From a checkpoint of a small transformer trained on Wikipedia: MLP 1280 SwiGLU, 277M tokens.
Each number is 200 + 40 x the weight over the matrix's rms, rounded and kept within 0 to 999. Layers, rows and columns count from 0.

# layer 5 MLP up, 1280x320, rms 0.137, rows 430-517, columns 240-319
157,192,148,134,205,218,200,156,201,191,236,157,184,180,203,267,191,148,171,239,161,206,173,219,229,182,212,201,203,249,264,201,247,254,215,207,233,197,255,288,236,197,184,236,234,217,204,238,248,236,236,173,203,123,252,231,234,162,184,181,231,187,202,162,176,192,182,219,168,161,275,239,170,170,139,257,227,194,186,249
187,226,279,208,224,118,228,188,210,220,173,204,185,191,226,167,174,166,216,119,221,248,138,195,198,206,255,183,194,197,127,228,183,122,184,281,176,195,204,206,234,206,178,205,231,240,172,169,190,260,205,208,247,208,201,210,239,135,166,272,152,166,194,256,235,181,170,197,225,184,221,255,226,200,153,209,190,72,226,203
148,188,269,234,212,137,90,253,144,258,188,164,272,170,136,176,164,218,172,228,254,189,202,153,127,233,222,239,82,249,166,205,254,272,194,168,202,182,217,166,165,199,195,274,158,202,186,198,246,214,142,264,226,65,157,197,208,226,226,184,157,150,203,194,271,150,115,196,225,166,207,210,172,271,177,262,209,162,197,176
148,146,125,273,217,222,131,247,208,199,172,203,253,121,216,212,240,209,216,145,175,219,147,250,206,154,217,224,211,230,165,203,211,178,163,148,96,223,176,220,156,227,152,243,246,200,176,177,218,152,251,233,194,208,205,160,307,256,234,211,158,227,164,224,256,228,170,219,166,196,220,147,232,153,168,277,134,192,152,184
217,291,238,184,190,264,176,236,233,243,146,196,180,200,93,285,172,211,193,259,174,265,181,202,219,165,187,266,221,178,281,155,249,204,207,190,159,141,231,258,205,113,235,142,223,252,216,226,208,113,204,215,213,169,200,193,231,183,254,147,166,203,260,138,198,260,273,225,214,206,167,174,252,212,222,183,176,166,194,174
201,181,146,188,215,261,222,228,148,217,314,119,261,247,182,201,199,224,165,166,156,210,248,231,147,231,168,218,284,163,173,203,69,121,225,245,225,159,237,274,219,182,155,217,168,245,179,215,193,211,197,282,180,234,240,186,156,219,183,213,219,180,151,208,208,169,225,157,191,204,201,173,214,214,156,200,287,193,241,256
108,184,264,179,202,158,168,212,165,265,198,218,209,221,179,189,308,237,216,244,202,237,180,202,186,155,122,204,223,192,291,261,203,221,256,165,193,207,258,177,222,288,260,136,105,254,142,229,183,138,199,191,216,214,248,176,190,268,256,137,133,199,228,188,227,167,234,287,241,207,113,274,174,223,146,214,154,229,205,182
271,199,195,149,132,195,267,112,214,201,206,197,188,230,223,166,155,257,172,229,215,183,217,165,151,214,226,264,217,121,181,232,218,214,212,190,132,264,149,167,221,277,234,235,244,279,182,127,162,163,130,205,171,228,247,280,182,163,309,167,234,228,162,138,146,119,149,139,234,142,335,134,209,232,261,190,194,155,192,211
227,163,161,219,125,140,198,174,124,210,198,240,221,295,207,199,224,142,163,128,246,208,204,206,237,114,187,221,199,166,179,252,200,252,152,243,159,179,177,124,251,221,227,144,229,280,199,211,154,283,193,185,303,203,232,253,218,252,166,144,168,190,170,263,197,145,213,142,202,140,172,237,173,198,191,197,246,199,236,264
95,251,209,282,217,188,146,234,291,197,269,247,235,216,163,185,183,202,276,197,161,262,225,130,145,192,163,131,262,208,187,157,201,209,211,196,180,210,143,187,178,226,261,162,240,199,245,165,160,214,148,218,195,225,225,200,196,247,212,194,234,122,186,168,270,185,185,250,169,169,164,246,157,209,145,212,99,196,308,198
167,148,213,163,193,202,251,171,204,173,191,182,153,146,173,183,199,170,173,213,171,193,220,194,157,229,186,231,227,214,213,182,245,251,224,195,152,124,165,209,160,201,200,201,205,233,226,169,237,197,208,207,183,230,158,196,187,256,138,241,209,213,209,202,220,200,159,124,213,222,208,207,199,229,237,256,207,188,199,221
213,189,199,91,205,228,255,184,247,159,106,232,182,149,229,184,234,185,152,201,224,124,176,244,156,165,225,192,171,199,181,206,278,248,330,173,192,171,159,93,226,116,186,200,237,210,279,137,192,215,196,288,203,174,194,201,233,196,236,186,283,211,176,210,193,176,206,169,182,209,194,152,207,103,193,186,202,123,183,202
258,191,205,149,258,124,252,225,170,195,194,223,186,152,196,224,144,199,259,208,238,164,186,225,180,160,232,197,235,211,239,174,258,217,191,157,200,126,227,162,215,217,250,248,154,121,237,89,156,227,154,270,172,245,200,228,142,232,215,137,205,273,138,220,199,300,202,209,226,215,201,196,224,195,213,188,250,127,194,220
155,255,156,208,183,165,137,142,209,121,147,224,253,225,173,178,217,240,210,241,166,151,170,263,205,199,162,193,204,225,175,149,216,154,300,253,183,186,157,200,201,223,243,191,217,237,176,230,205,221,173,192,167,187,206,182,180,226,225,220,234,166,139,199,177,174,157,313,220,164,193,220,218,145,221,168,230,191,243,224
198,154,143,192,187,231,162,195,207,324,144,236,246,191,229,178,217,173,199,175,140,270,246,156,241,172,189,241,242,221,145,226,187,197,184,187,154,235,199,216,273,230,216,167,177,152,241,189,207,173,168,237,126,194,185,197,203,211,222,219,198,230,144,266,144,259,157,214,183,205,253,179,186,109,242,269,178,242,169,171
167,239,220,254,204,173,171,217,269,212,248,121,217,227,220,248,167,220,180,217,166,188,213,236,287,297,167,184,149,227,245,193,196,213,178,255,156,142,243,187,194,196,189,198,187,225,188,196,179,186,205,184,156,180,159,212,205,211,244,171,176,167,223,162,264,164,193,176,198,186,192,258,184,178,220,252,163,206,235,190
200,203,169,233,238,230,206,174,164,233,144,199,164,237,164,146,217,242,127,186,232,210,231,196,194,209,274,165,205,260,208,275,151,195,261,187,186,225,213,243,189,218,202,187,248,209,231,253,241,227,211,204,177,142,137,205,217,155,142,187,190,231,218,201,164,201,221,228,196,138,210,155,193,272,204,243,248,209,221,227
236,199,172,146,175,225,190,155,184,226,201,204,236,188,201,177,175,152,225,131,258,204,226,144,218,236,222,235,244,216,149,159,185,170,147,156,189,196,190,225,230,201,183,166,192,261,176,237,182,188,225,213,183,192,263,204,204,204,190,214,96,240,184,210,160,204,179,116,176,208,202,207,351,205,135,231,223,173,163,238
275,112,291,197,229,164,144,266,217,229,188,184,235,194,161,184,197,172,295,249,232,296,223,252,218,179,255,202,220,169,215,102,124,197,113,194,159,206,270,197,182,184,223,166,156,139,150,175,177,218,164,179,248,190,232,134,169,237,256,231,165,176,181,302,198,244,134,271,270,159,208,240,167,211,229,221,190,184,217,230
245,219,229,212,289,232,267,202,256,223,206,191,187,244,203,222,189,194,185,210,222,192,200,235,203,206,157,180,208,151,189,129,156,161,201,199,173,171,163,175,180,208,136,122,176,268,215,195,294,144,186,161,182,197,199,159,235,249,187,183,239,142,149,248,251,186,179,153,244,184,183,286,132,149,223,217,188,180,180,196
215,220,237,280,205,167,212,116,223,225,147,186,216,246,125,267,234,178,192,250,135,237,232,230,199,259,169,170,214,215,240,189,164,272,200,134,151,221,228,139,176,189,158,207,207,157,170,215,198,193,189,236,222,234,153,270,201,266,130,257,208,120,123,235,174,233,203,225,146,207,159,214,194,134,237,195,128,200,156,210
179,138,209,178,182,176,114,137,181,260,229,236,142,147,138,196,174,255,239,243,239,199,201,140,246,151,198,193,198,189,185,219,172,178,180,263,160,196,130,196,81,180,156,192,155,259,231,166,171,210,180,225,225,231,215,106,114,224,200,93,222,168,138,165,226,223,232,246,185,246,163,243,187,224,224,137,247,127,142,236
173,258,228,157,187,286,234,166,198,263,217,191,215,150,277,245,234,132,173,181,212,149,198,182,182,200,213,178,173,211,214,214,203,208,196,225,157,256,226,230,126,283,199,242,250,227,166,179,245,170,166,218,223,235,221,240,203,288,206,249,207,133,164,251,186,144,134,226,230,154,235,213,221,177,140,143,247,221,153,177
178,219,213,204,224,250,121,219,143,221,222,171,189,181,200,228,238,198,293,171,189,242,281,168,173,179,208,262,162,203,226,186,173,188,160,271,138,219,156,209,232,251,188,217,180,271,182,158,201,214,243,140,232,246,153,174,214,196,184,243,178,178,219,254,178,211,149,208,204,228,188,132,200,196,192,160,167,184,88,182
209,221,172,199,287,156,199,208,238,250,222,206,198,213,284,190,142,185,198,182,266,170,250,162,237,202,217,256,218,226,202,221,176,170,142,219,242,195,185,194,189,124,226,165,200,157,203,198,173,189,239,239,196,207,125,195,203,151,183,270,185,206,194,260,180,138,202,172,167,257,133,126,204,213,188,195,244,300,169,249
270,253,298,151,222,298,175,236,201,167,259,196,151,223,231,237,104,271,173,190,181,193,173,153,245,219,221,176,165,163,189,274,188,267,139,199,177,182,227,249,246,202,225,259,227,251,164,188,73,201,183,212,165,171,179,310,182,207,133,203,192,161,163,192,192,201,184,230,184,237,222,187,185,206,219,215,261,226,146,146
212,211,174,198,193,265,173,268,135,142,216,231,230,230,250,150,160,199,196,223,289,230,259,222,274,163,213,243,212,211,259,189,250,185,200,159,174,182,279,239,198,213,126,293,281,232,280,166,237,167,224,225,200,238,240,178,225,167,208,171,211,210,187,171,173,216,230,214,223,197,237,188,122,215,237,163,247,188,177,187
112,232,292,187,184,212,233,177,271,257,140,242,201,132,215,240,147,212,193,128,153,206,232,214,202,288,252,230,177,193,182,211,190,211,230,203,189,201,140,213,202,227,274,195,183,184,202,192,112,179,189,216,179,259,212,147,198,225,218,207,174,293,239,111,251,194,238,174,218,183,228,229,252,120,170,167,237,195,198,174
167,237,224,155,209,138,247,164,230,225,112,170,145,189,148,186,210,217,206,272,269,222,113,154,157,199,240,212,181,140,167,166,185,156,145,151,249,150,169,151,190,78,191,190,276,304,193,276,278,201,145,183,184,197,204,229,221,208,201,196,221,148,223,166,208,188,200,241,179,197,245,124,192,191,207,162,134,227,222,198
171,197,285,134,239,218,206,204,172,199,219,185,176,234,200,236,178,182,266,196,196,131,181,124,207,153,206,166,197,225,247,141,148,212,238,169,219,249,223,183,227,231,189,192,261,165,206,182,207,265,188,244,195,175,340,204,139,144,251,207,224,212,248,212,241,159,265,231,182,185,173,171,216,231,182,162,225,143,102,167
178,203,145,185,264,202,141,292,161,215,135,269,312,189,157,282,214,195,200,174,229,145,161,172,257,188,266,217,195,154,182,194,149,230,166,224,175,251,147,259,126,179,265,181,222,213,173,231,201,217,191,247,227,223,196,238,186,145,204,176,157,177,279,213,191,194,180,213,176,250,222,194,166,212,282,246,234,183,172,209
223,204,148,238,190,176,209,164,240,225,201,198,179,216,214,219,194,220,257,272,193,248,173,185,242,292,156,122,259,199,167,213,174,274,144,217,184,145,190,253,191,156,236,162,158,183,185,188,159,198,136,150,163,155,157,183,140,206,207,210,179,252,214,217,219,179,219,279,236,242,218,233,133,242,106,226,179,165,247,160
137,302,168,210,213,221,225,200,190,188,209,199,173,233,183,259,233,163,168,154,130,211,213,212,169,141,250,192,147,209,169,275,227,220,177,136,261,247,205,213,174,158,259,224,154,152,168,209,258,192,212,155,260,154,222,218,208,226,243,228,309,173,238,231,207,235,197,246,196,182,199,199,185,244,172,255,156,90,179,177
196,156,133,212,217,251,183,206,175,180,260,222,220,207,197,175,243,141,199,151,188,190,219,135,89,134,186,243,198,188,176,212,163,204,193,213,170,216,220,275,154,217,183,200,198,171,171,189,180,229,233,135,200,189,258,185,212,199,223,214,218,241,207,175,137,199,224,205,225,157,94,156,259,213,197,283,185,142,168,201
202,118,123,247,222,163,199,150,204,195,254,226,227,195,155,224,168,258,181,250,296,234,227,232,206,198,249,204,224,173,250,206,172,193,203,169,178,232,231,192,236,185,176,239,245,151,182,147,179,187,193,226,221,211,230,202,199,240,126,147,174,140,163,176,214,259,215,138,145,149,178,122,239,236,111,190,172,151,175,300
186,192,262,180,216,143,201,205,274,149,191,275,260,199,191,225,179,169,208,131,153,221,256,274,273,250,286,111,238,217,184,184,205,192,141,249,181,145,227,207,226,212,154,130,217,224,158,204,231,230,249,220,239,279,154,184,189,188,185,247,246,207,149,264,192,162,223,226,192,131,228,192,263,197,112,198,141,183,244,203
133,205,155,153,171,249,208,169,267,194,216,151,183,203,225,144,176,163,232,241,229,235,295,177,216,167,170,189,124,186,234,190,177,147,226,231,207,212,137,227,199,230,175,166,303,211,247,172,196,180,180,217,197,180,193,228,294,156,182,239,274,159,270,213,206,127,198,115,123,153,176,224,112,228,234,169,231,209,186,274
198,189,187,159,253,169,279,170,167,233,71,248,184,228,220,243,228,270,159,276,218,241,145,221,219,244,159,231,228,214,184,196,195,171,161,199,209,118,171,165,201,171,253,248,172,188,217,151,208,201,222,206,178,255,176,190,165,123,153,217,164,160,124,197,146,161,188,165,179,133,198,206,227,264,155,86,183,199,222,246
208,235,224,221,205,196,255,183,155,227,261,270,219,154,201,227,148,245,154,198,152,240,207,213,233,192,218,186,181,148,232,189,226,251,259,211,256,254,275,232,206,198,267,191,221,193,247,226,113,224,254,172,191,214,150,226,245,185,246,129,249,239,184,259,201,146,185,156,180,209,150,211,246,185,167,162,211,189,127,254
181,165,129,201,210,198,170,217,180,225,151,185,222,182,145,171,230,209,231,248,262,233,173,201,221,185,245,243,225,181,233,186,228,213,188,128,194,209,242,155,162,184,246,258,275,197,263,140,212,130,182,224,227,233,227,246,216,181,234,140,139,105,188,230,244,249,174,158,192,181,172,267,234,247,138,214,222,231,132,126
151,212,198,129,200,208,126,228,147,154,143,212,199,164,221,255,191,262,243,235,168,224,172,99,231,209,159,139,233,108,196,192,229,163,219,223,216,219,184,196,185,222,201,254,246,189,273,213,246,176,227,168,146,147,162,179,245,150,207,267,202,201,140,266,165,215,216,222,217,280,198,174,178,221,206,231,278,205,138,212
195,205,170,204,188,191,199,131,231,223,223,246,191,253,230,221,176,257,246,166,180,131,266,165,122,203,232,182,198,193,181,238,230,270,167,239,179,230,234,225,253,202,219,162,187,153,213,197,282,135,143,209,160,200,233,175,172,142,174,247,216,189,298,221,258,183,173,252,141,249,203,147,238,195,197,248,189,185,173,234
220,211,219,143,195,213,150,131,221,162,282,220,159,312,193,232,244,183,230,192,123,156,232,235,196,200,158,185,187,237,121,167,187,180,261,215,245,215,205,228,218,160,170,191,189,96,142,188,204,224,216,225,193,194,146,158,179,190,222,162,180,233,164,230,190,263,115,204,197,239,185,237,161,191,210,186,261,232,207,260
198,133,210,207,172,191,204,183,183,240,218,300,159,247,168,221,199,226,194,250,224,213,217,147,155,162,125,215,172,272,244,306,219,242,299,224,207,239,185,154,255,174,214,219,221,253,183,211,181,271,229,208,136,222,227,133,194,202,184,209,193,242,187,142,166,219,235,198,307,211,187,210,192,151,209,163,212,215,285,187
168,241,235,221,120,215,238,107,248,247,171,178,227,239,228,165,136,131,254,146,207,186,190,173,156,213,181,115,226,211,162,254,146,271,177,233,210,253,157,215,211,151,134,245,276,184,209,226,144,212,160,165,161,204,240,265,205,171,266,188,176,237,274,236,291,141,235,170,238,263,230,203,202,247,255,224,158,204,214,201
119,216,275,213,165,246,222,170,204,184,199,199,246,204,125,238,207,167,224,288,226,239,232,197,165,179,255,188,165,194,251,155,200,213,235,231,262,236,176,204,204,265,204,211,246,170,229,203,182,218,202,221,217,186,214,250,210,207,152,192,197,161,168,235,144,193,183,196,184,244,210,239,236,173,170,138,283,217,208,131
197,165,258,204,219,220,209,242,188,215,166,190,189,204,109,98,260,249,215,189,204,269,215,166,233,161,141,262,314,185,220,249,201,278,176,206,207,191,168,164,245,271,196,133,137,199,213,286,173,200,230,201,248,194,178,233,203,212,199,250,148,205,141,266,173,239,284,242,192,208,264,189,239,263,195,199,228,198,198,199
206,228,272,261,194,203,180,238,197,187,199,146,247,217,191,236,252,104,169,259,237,148,187,165,157,165,264,171,246,222,249,152,210,229,179,125,244,259,258,249,255,203,155,220,175,271,210,227,228,179,241,228,201,146,212,192,215,195,126,183,203,206,172,202,208,124,147,200,302,274,137,98,248,197,210,168,198,197,228,150
121,221,214,162,234,204,255,183,244,216,187,182,205,169,113,196,245,218,103,257,226,262,251,175,237,181,223,168,183,184,195,164,225,190,223,270,183,195,185,280,147,213,184,265,145,260,170,166,224,166,273,174,252,172,115,167,223,140,197,214,185,170,162,328,237,247,162,273,213,212,146,208,237,168,158,208,132,202,184,245
122,253,182,194,286,205,186,190,188,171,214,195,197,177,260,202,249,270,167,199,167,259,194,195,247,229,179,218,189,188,216,214,217,156,193,183,258,136,229,206,255,180,262,217,168,226,222,190,166,171,127,231,229,203,199,128,211,251,240,185,212,245,181,190,258,159,227,231,176,189,240,187,224,250,213,193,222,254,246,207
231,155,232,207,234,187,194,196,220,240,248,217,164,254,191,239,198,253,175,185,211,173,188,198,203,170,246,193,252,220,182,271,211,231,263,197,158,258,166,181,152,238,168,198,204,162,172,181,188,247,194,221,177,289,202,230,208,208,227,175,164,254,202,148,205,165,182,249,225,143,235,260,145,212,210,286,169,208,159,276
172,252,145,180,196,133,210,199,145,122,260,242,235,96,203,179,245,173,227,183,226,223,239,213,231,105,170,187,236,167,207,195,162,279,200,177,240,207,188,111,188,244,135,152,164,240,155,124,225,269,211,260,249,263,203,124,162,135,259,221,234,190,250,208,204,208,217,230,221,180,201,232,209,258,195,227,180,283,196,134
201,220,240,225,227,177,163,152,265,183,222,187,198,168,174,164,213,120,207,176,225,216,211,222,192,199,175,253,254,216,152,152,264,176,162,142,232,252,186,224,230,254,203,228,131,271,169,231,226,201,255,210,136,149,240,218,178,202,204,221,248,217,195,223,208,244,187,259,205,169,200,223,309,85,239,136,246,204,199,165
231,224,208,151,248,237,160,210,160,220,175,174,162,171,246,200,253,210,191,146,213,203,171,123,223,238,184,135,168,126,184,212,254,192,204,236,129,168,213,208,193,137,126,119,157,168,193,99,162,153,211,265,239,198,185,161,122,199,165,239,222,232,301,208,212,277,241,145,194,218,197,219,256,171,223,229,172,183,192,223
252,247,247,191,189,180,155,266,217,180,253,228,153,249,274,197,143,211,207,167,172,239,184,276,289,212,234,220,232,218,181,154,213,106,178,230,216,145,218,204,279,242,165,212,268,154,219,196,198,218,140,197,210,204,234,203,181,211,140,160,195,175,194,183,184,231,218,204,105,259,163,234,247,229,231,267,275,182,234,158
171,238,249,189,182,235,173,233,151,189,195,204,140,141,220,238,121,154,238,140,257,235,191,191,261,171,162,227,262,138,110,169,176,182,128,180,172,131,143,255,220,192,206,166,173,208,224,154,186,153,166,281,255,197,174,137,195,258,227,237,215,206,229,152,254,180,209,160,190,204,229,283,210,207,172,207,150,157,219,190
152,211,178,163,216,107,137,213,161,209,165,204,208,191,182,137,162,149,148,229,195,189,225,186,305,159,218,54,140,192,181,290,190,123,170,234,214,238,207,122,222,141,227,188,200,204,236,218,186,214,191,117,165,241,150,216,221,207,199,228,169,263,172,190,188,217,172,199,180,233,161,235,251,251,239,273,220,237,207,146
139,207,149,163,247,213,153,180,197,214,228,241,187,209,188,185,157,181,229,216,192,270,229,199,110,309,178,172,207,128,164,234,228,175,213,191,175,189,129,208,191,221,196,187,178,190,197,215,225,209,156,252,228,210,160,180,172,217,238,218,225,210,272,152,226,163,225,174,165,169,210,158,232,191,209,195,200,157,231,148
162,177,147,246,241,273,176,204,155,222,218,127,200,214,253,234,178,164,250,253,215,274,160,191,181,223,162,152,253,231,247,189,226,282,222,215,231,278,195,162,296,139,162,155,161,173,190,279,254,219,149,195,233,196,189,211,226,219,208,210,199,221,149,206,247,270,260,150,253,244,229,145,224,175,186,223,240,194,227,212
233,211,144,160,193,172,192,152,222,163,220,190,194,187,220,217,169,210,209,98,130,167,150,208,212,231,229,189,201,214,171,232,228,167,140,242,177,261,202,177,203,219,209,122,218,212,221,214,176,179,259,98,126,256,267,201,205,166,208,272,184,155,204,193,156,166,210,197,153,230,274,140,209,206,221,157,239,207,170,203
157,254,170,223,200,270,218,173,187,183,198,114,152,194,263,246,263,265,193,181,253,139,198,244,165,272,169,147,207,190,207,194,154,117,257,168,143,251,121,195,259,215,197,274,268,195,210,180,203,199,203,151,152,206,184,164,161,197,227,185,214,200,245,120,170,225,235,204,152,181,246,224,189,215,229,172,197,121,183,205
256,210,139,272,225,199,236,175,197,184,234,212,210,164,116,214,231,185,203,268,159,158,208,226,205,190,152,163,164,199,176,217,199,262,197,180,222,191,185,272,265,141,151,131,221,122,176,156,169,217,184,231,195,190,176,230,228,161,131,113,205,237,249,197,184,229,193,207,210,184,217,185,202,190,158,215,215,236,204,183
223,263,184,187,227,219,265,158,204,191,263,220,152,204,153,232,209,234,198,193,200,206,229,128,222,199,245,272,188,198,186,150,152,155,181,164,238,219,242,166,179,173,141,229,178,154,168,194,228,188,213,195,214,249,158,216,218,154,263,213,182,184,202,198,190,275,198,205,220,213,173,172,173,188,173,143,162,187,227,188
295,256,173,228,158,177,172,199,206,199,197,239,187,158,164,198,225,158,192,205,219,218,179,221,150,227,201,187,237,126,182,193,149,200,243,219,170,199,218,179,259,154,180,189,194,182,239,172,192,236,254,192,188,184,191,144,192,170,190,210,244,176,175,225,106,238,197,214,252,254,175,216,232,214,220,232,211,220,193,249
236,194,133,244,217,220,214,163,163,227,206,221,193,219,235,78,121,263,143,270,197,137,221,143,190,184,100,141,199,195,231,203,235,185,178,202,202,232,198,186,282,189,250,225,280,282,225,192,193,192,166,202,193,264,299,224,181,260,174,154,167,212,215,215,284,177,267,248,153,197,195,305,168,199,183,165,149,190,200,241
222,244,213,193,184,145,278,172,170,134,242,235,243,181,253,165,179,214,191,230,237,213,249,191,163,233,219,137,225,181,232,202,244,323,119,257,140,219,119,187,202,187,171,203,243,154,153,223,204,169,181,179,246,220,198,202,170,157,167,181,141,94,151,173,230,203,197,121,259,230,162,125,245,259,170,228,183,167,121,208
239,196,188,230,220,111,203,180,205,208,166,200,130,213,198,243,180,243,230,113,161,154,227,223,236,143,183,176,229,226,219,257,231,247,214,176,190,203,176,145,147,192,180,244,156,176,217,215,187,115,177,225,181,201,225,213,235,262,203,205,242,201,112,145,235,223,206,201,180,182,174,203,238,224,128,182,147,116,215,127
241,154,243,253,179,196,161,195,169,220,187,103,191,232,146,215,178,214,132,188,171,156,166,187,166,174,195,174,183,151,200,203,250,172,246,176,226,255,168,196,176,236,157,208,247,234,235,281,222,212,224,238,233,262,262,208,153,216,132,163,130,202,159,236,232,267,294,193,171,233,178,143,244,143,210,198,184,203,155,186
178,224,198,183,218,213,199,181,265,187,172,152,225,175,186,106,247,201,171,352,262,151,181,182,177,169,212,258,197,256,149,176,164,199,168,176,225,173,236,218,200,219,222,228,247,261,217,242,191,167,248,170,213,241,236,221,220,134,144,235,128,226,216,228,234,188,232,114,163,219,145,269,87,206,252,196,126,184,277,141
231,151,166,188,211,187,207,148,116,262,197,206,173,209,165,240,200,232,216,197,160,173,196,190,247,183,177,217,242,186,203,170,189,156,235,206,247,187,210,175,182,203,124,208,153,178,251,242,174,188,188,188,142,211,185,165,230,224,204,212,221,249,202,215,149,192,177,153,192,215,288,214,171,170,209,164,120,202,191,174
144,196,284,199,136,139,178,261,192,155,174,216,196,208,202,174,148,292,226,183,203,231,134,219,215,159,239,201,164,266,223,184,176,181,238,175,208,196,134,218,210,196,169,221,202,179,199,194,180,239,240,205,203,236,260,197,233,205,249,273,205,178,206,195,136,188,181,208,167,197,259,191,116,163,154,197,247,217,181,148
208,298,189,236,222,195,213,252,215,96,216,194,228,218,164,247,185,189,257,206,135,240,219,223,121,179,163,167,172,210,213,156,232,240,209,238,233,169,224,225,198,197,222,184,175,206,226,150,234,211,165,158,251,144,157,255,223,254,172,214,225,266,160,231,203,207,243,151,164,237,205,240,182,206,259,199,228,242,227,172
186,199,219,233,294,239,270,157,229,132,177,169,186,241,222,161,196,154,206,230,245,286,221,93,254,152,198,241,204,271,248,213,196,193,145,243,148,199,151,207,185,148,199,249,206,176,233,215,230,222,99,155,228,201,155,185,226,210,211,179,199,132,162,243,317,198,217,155,260,209,204,140,210,215,283,146,155,271,146,140
211,271,126,187,211,224,184,203,180,160,185,168,246,204,109,187,210,120,177,148,248,189,239,274,202,263,175,220,212,272,240,230,245,214,176,229,227,184,228,206,196,185,208,231,167,272,257,126,274,202,153,244,229,198,223,202,143,227,147,204,256,211,214,223,183,222,135,161,266,197,203,233,196,178,258,162,246,198,198,209
190,175,196,198,202,184,235,246,186,252,168,119,175,157,328,193,225,237,211,167,212,196,122,211,231,249,150,216,269,233,228,223,138,153,132,214,229,254,191,210,88,227,194,189,194,181,186,262,185,221,215,163,213,171,153,242,130,226,199,196,213,258,188,142,263,196,281,142,130,266,223,193,204,177,224,212,243,173,210,157
176,209,144,221,182,220,288,159,301,173,227,230,235,191,189,235,212,212,220,141,198,256,161,233,149,120,201,225,156,220,242,229,205,204,239,206,250,213,204,193,218,202,170,174,172,223,241,113,240,219,214,174,201,220,200,202,241,96,137,133,226,174,165,211,180,207,159,136,234,231,204,281,208,212,221,157,256,99,163,278
249,194,194,191,189,208,202,145,158,175,178,179,179,158,191,212,187,246,226,166,193,224,244,146,207,195,213,207,186,213,205,290,167,187,247,250,232,208,178,180,151,173,196,219,329,108,189,222,119,262,167,227,207,161,174,233,275,150,239,238,178,225,182,207,212,261,149,180,191,154,220,211,186,196,177,173,309,152,231,236
148,178,192,196,189,312,183,133,223,230,216,172,203,165,173,250,238,169,176,133,189,162,214,277,225,185,254,243,108,225,167,185,192,223,197,178,200,207,115,242,202,244,222,158,220,172,206,207,228,167,187,199,166,136,231,217,222,239,238,232,163,216,157,215,233,266,180,179,223,195,170,167,175,192,209,228,204,177,227,154
199,179,212,175,232,182,201,281,189,177,193,150,171,161,246,240,76,215,232,184,251,239,222,272,219,184,265,288,186,153,194,176,233,235,167,222,184,208,97,248,109,234,263,165,193,175,191,216,213,243,209,234,139,192,188,219,132,153,208,253,196,260,192,184,250,147,251,238,209,206,198,149,219,228,181,329,128,213,224,195
216,255,280,194,242,100,154,195,188,144,274,119,183,183,197,197,232,194,263,233,240,219,153,221,161,187,279,169,110,200,279,246,233,161,208,247,237,160,227,200,277,246,236,196,169,206,194,244,177,180,179,268,254,98,175,236,163,252,137,190,178,198,222,168,164,203,188,274,167,104,218,220,249,190,160,196,225,204,243,218
235,206,179,121,189,230,168,185,191,178,173,156,261,223,255,162,227,308,205,167,248,251,150,210,143,230,134,237,231,222,210,260,179,118,181,218,169,166,186,166,230,219,206,163,162,226,184,193,273,182,257,195,306,236,161,178,143,205,136,251,229,159,231,217,214,269,169,239,229,260,192,208,194,209,179,203,313,194,208,147
193,179,144,222,214,228,207,223,210,165,127,191,162,233,168,168,175,261,230,266,184,169,186,226,202,182,157,223,194,218,226,266,198,198,199,215,179,185,132,259,190,154,229,224,263,231,161,187,213,217,235,212,241,235,226,142,188,239,196,198,213,229,253,289,195,205,205,201,211,212,189,246,238,214,150,252,270,126,215,190
258,242,176,123,169,238,156,126,231,198,156,171,140,207,173,159,181,186,202,262,205,227,212,143,184,174,197,149,221,238,158,184,215,272,193,199,229,235,105,203,217,181,198,187,266,173,212,236,267,138,114,207,154,96,226,195,196,216,209,240,155,234,262,198,240,266,249,230,230,234,253,189,230,208,210,208,194,238,218,162
156,144,180,245,194,172,197,165,141,281,186,156,205,136,200,197,132,199,165,221,215,224,180,146,203,216,169,191,200,217,173,204,187,160,186,212,160,169,204,195,209,240,210,200,217,123,169,208,228,251,154,219,205,237,175,208,200,183,233,204,128,187,217,204,183,190,234,226,253,166,158,170,199,196,240,239,180,249,149,141
206,287,144,204,120,248,216,253,229,176,151,132,122,219,260,225,279,192,180,228,236,189,195,262,178,185,206,209,204,207,239,133,222,163,223,161,242,254,233,163,207,197,257,193,220,224,170,224,178,181,207,167,207,226,166,217,145,172,183,212,214,187,190,160,152,262,205,199,77,200,208,196,157,181,184,214,173,290,226,137
119,248,224,233,140,164,233,220,129,246,251,219,169,154,172,163,258,169,171,179,204,230,254,161,135,266,317,257,290,179,205,234,155,213,215,187,299,227,197,166,105,220,175,240,252,232,225,253,169,255,223,219,125,190,228,194,203,267,142,189,162,221,209,128,178,137,169,206,211,214,199,183,181,247,217,172,216,160,159,212
210,141,150,193,199,242,222,186,195,153,258,224,123,273,259,240,209,207,218,201,199,168,160,252,220,268,156,164,162,175,238,200,192,184,151,240,167,163,213,285,258,207,199,189,184,211,142,178,206,155,156,192,246,194,225,293,209,149,187,247,186,149,262,186,232,169,178,153,203,144,265,248,187,172,203,195,179,197,182,243
266,241,299,219,237,189,138,203,207,257,212,219,176,141,270,178,153,185,235,181,178,201,224,177,178,169,174,218,147,206,177,200,160,194,212,212,236,146,194,231,214,216,189,215,203,206,212,191,191,229,217,182,237,148,183,313,197,223,234,217,190,110,233,216,195,184,231,260,133,200,261,203,273,177,177,149,190,234,233,194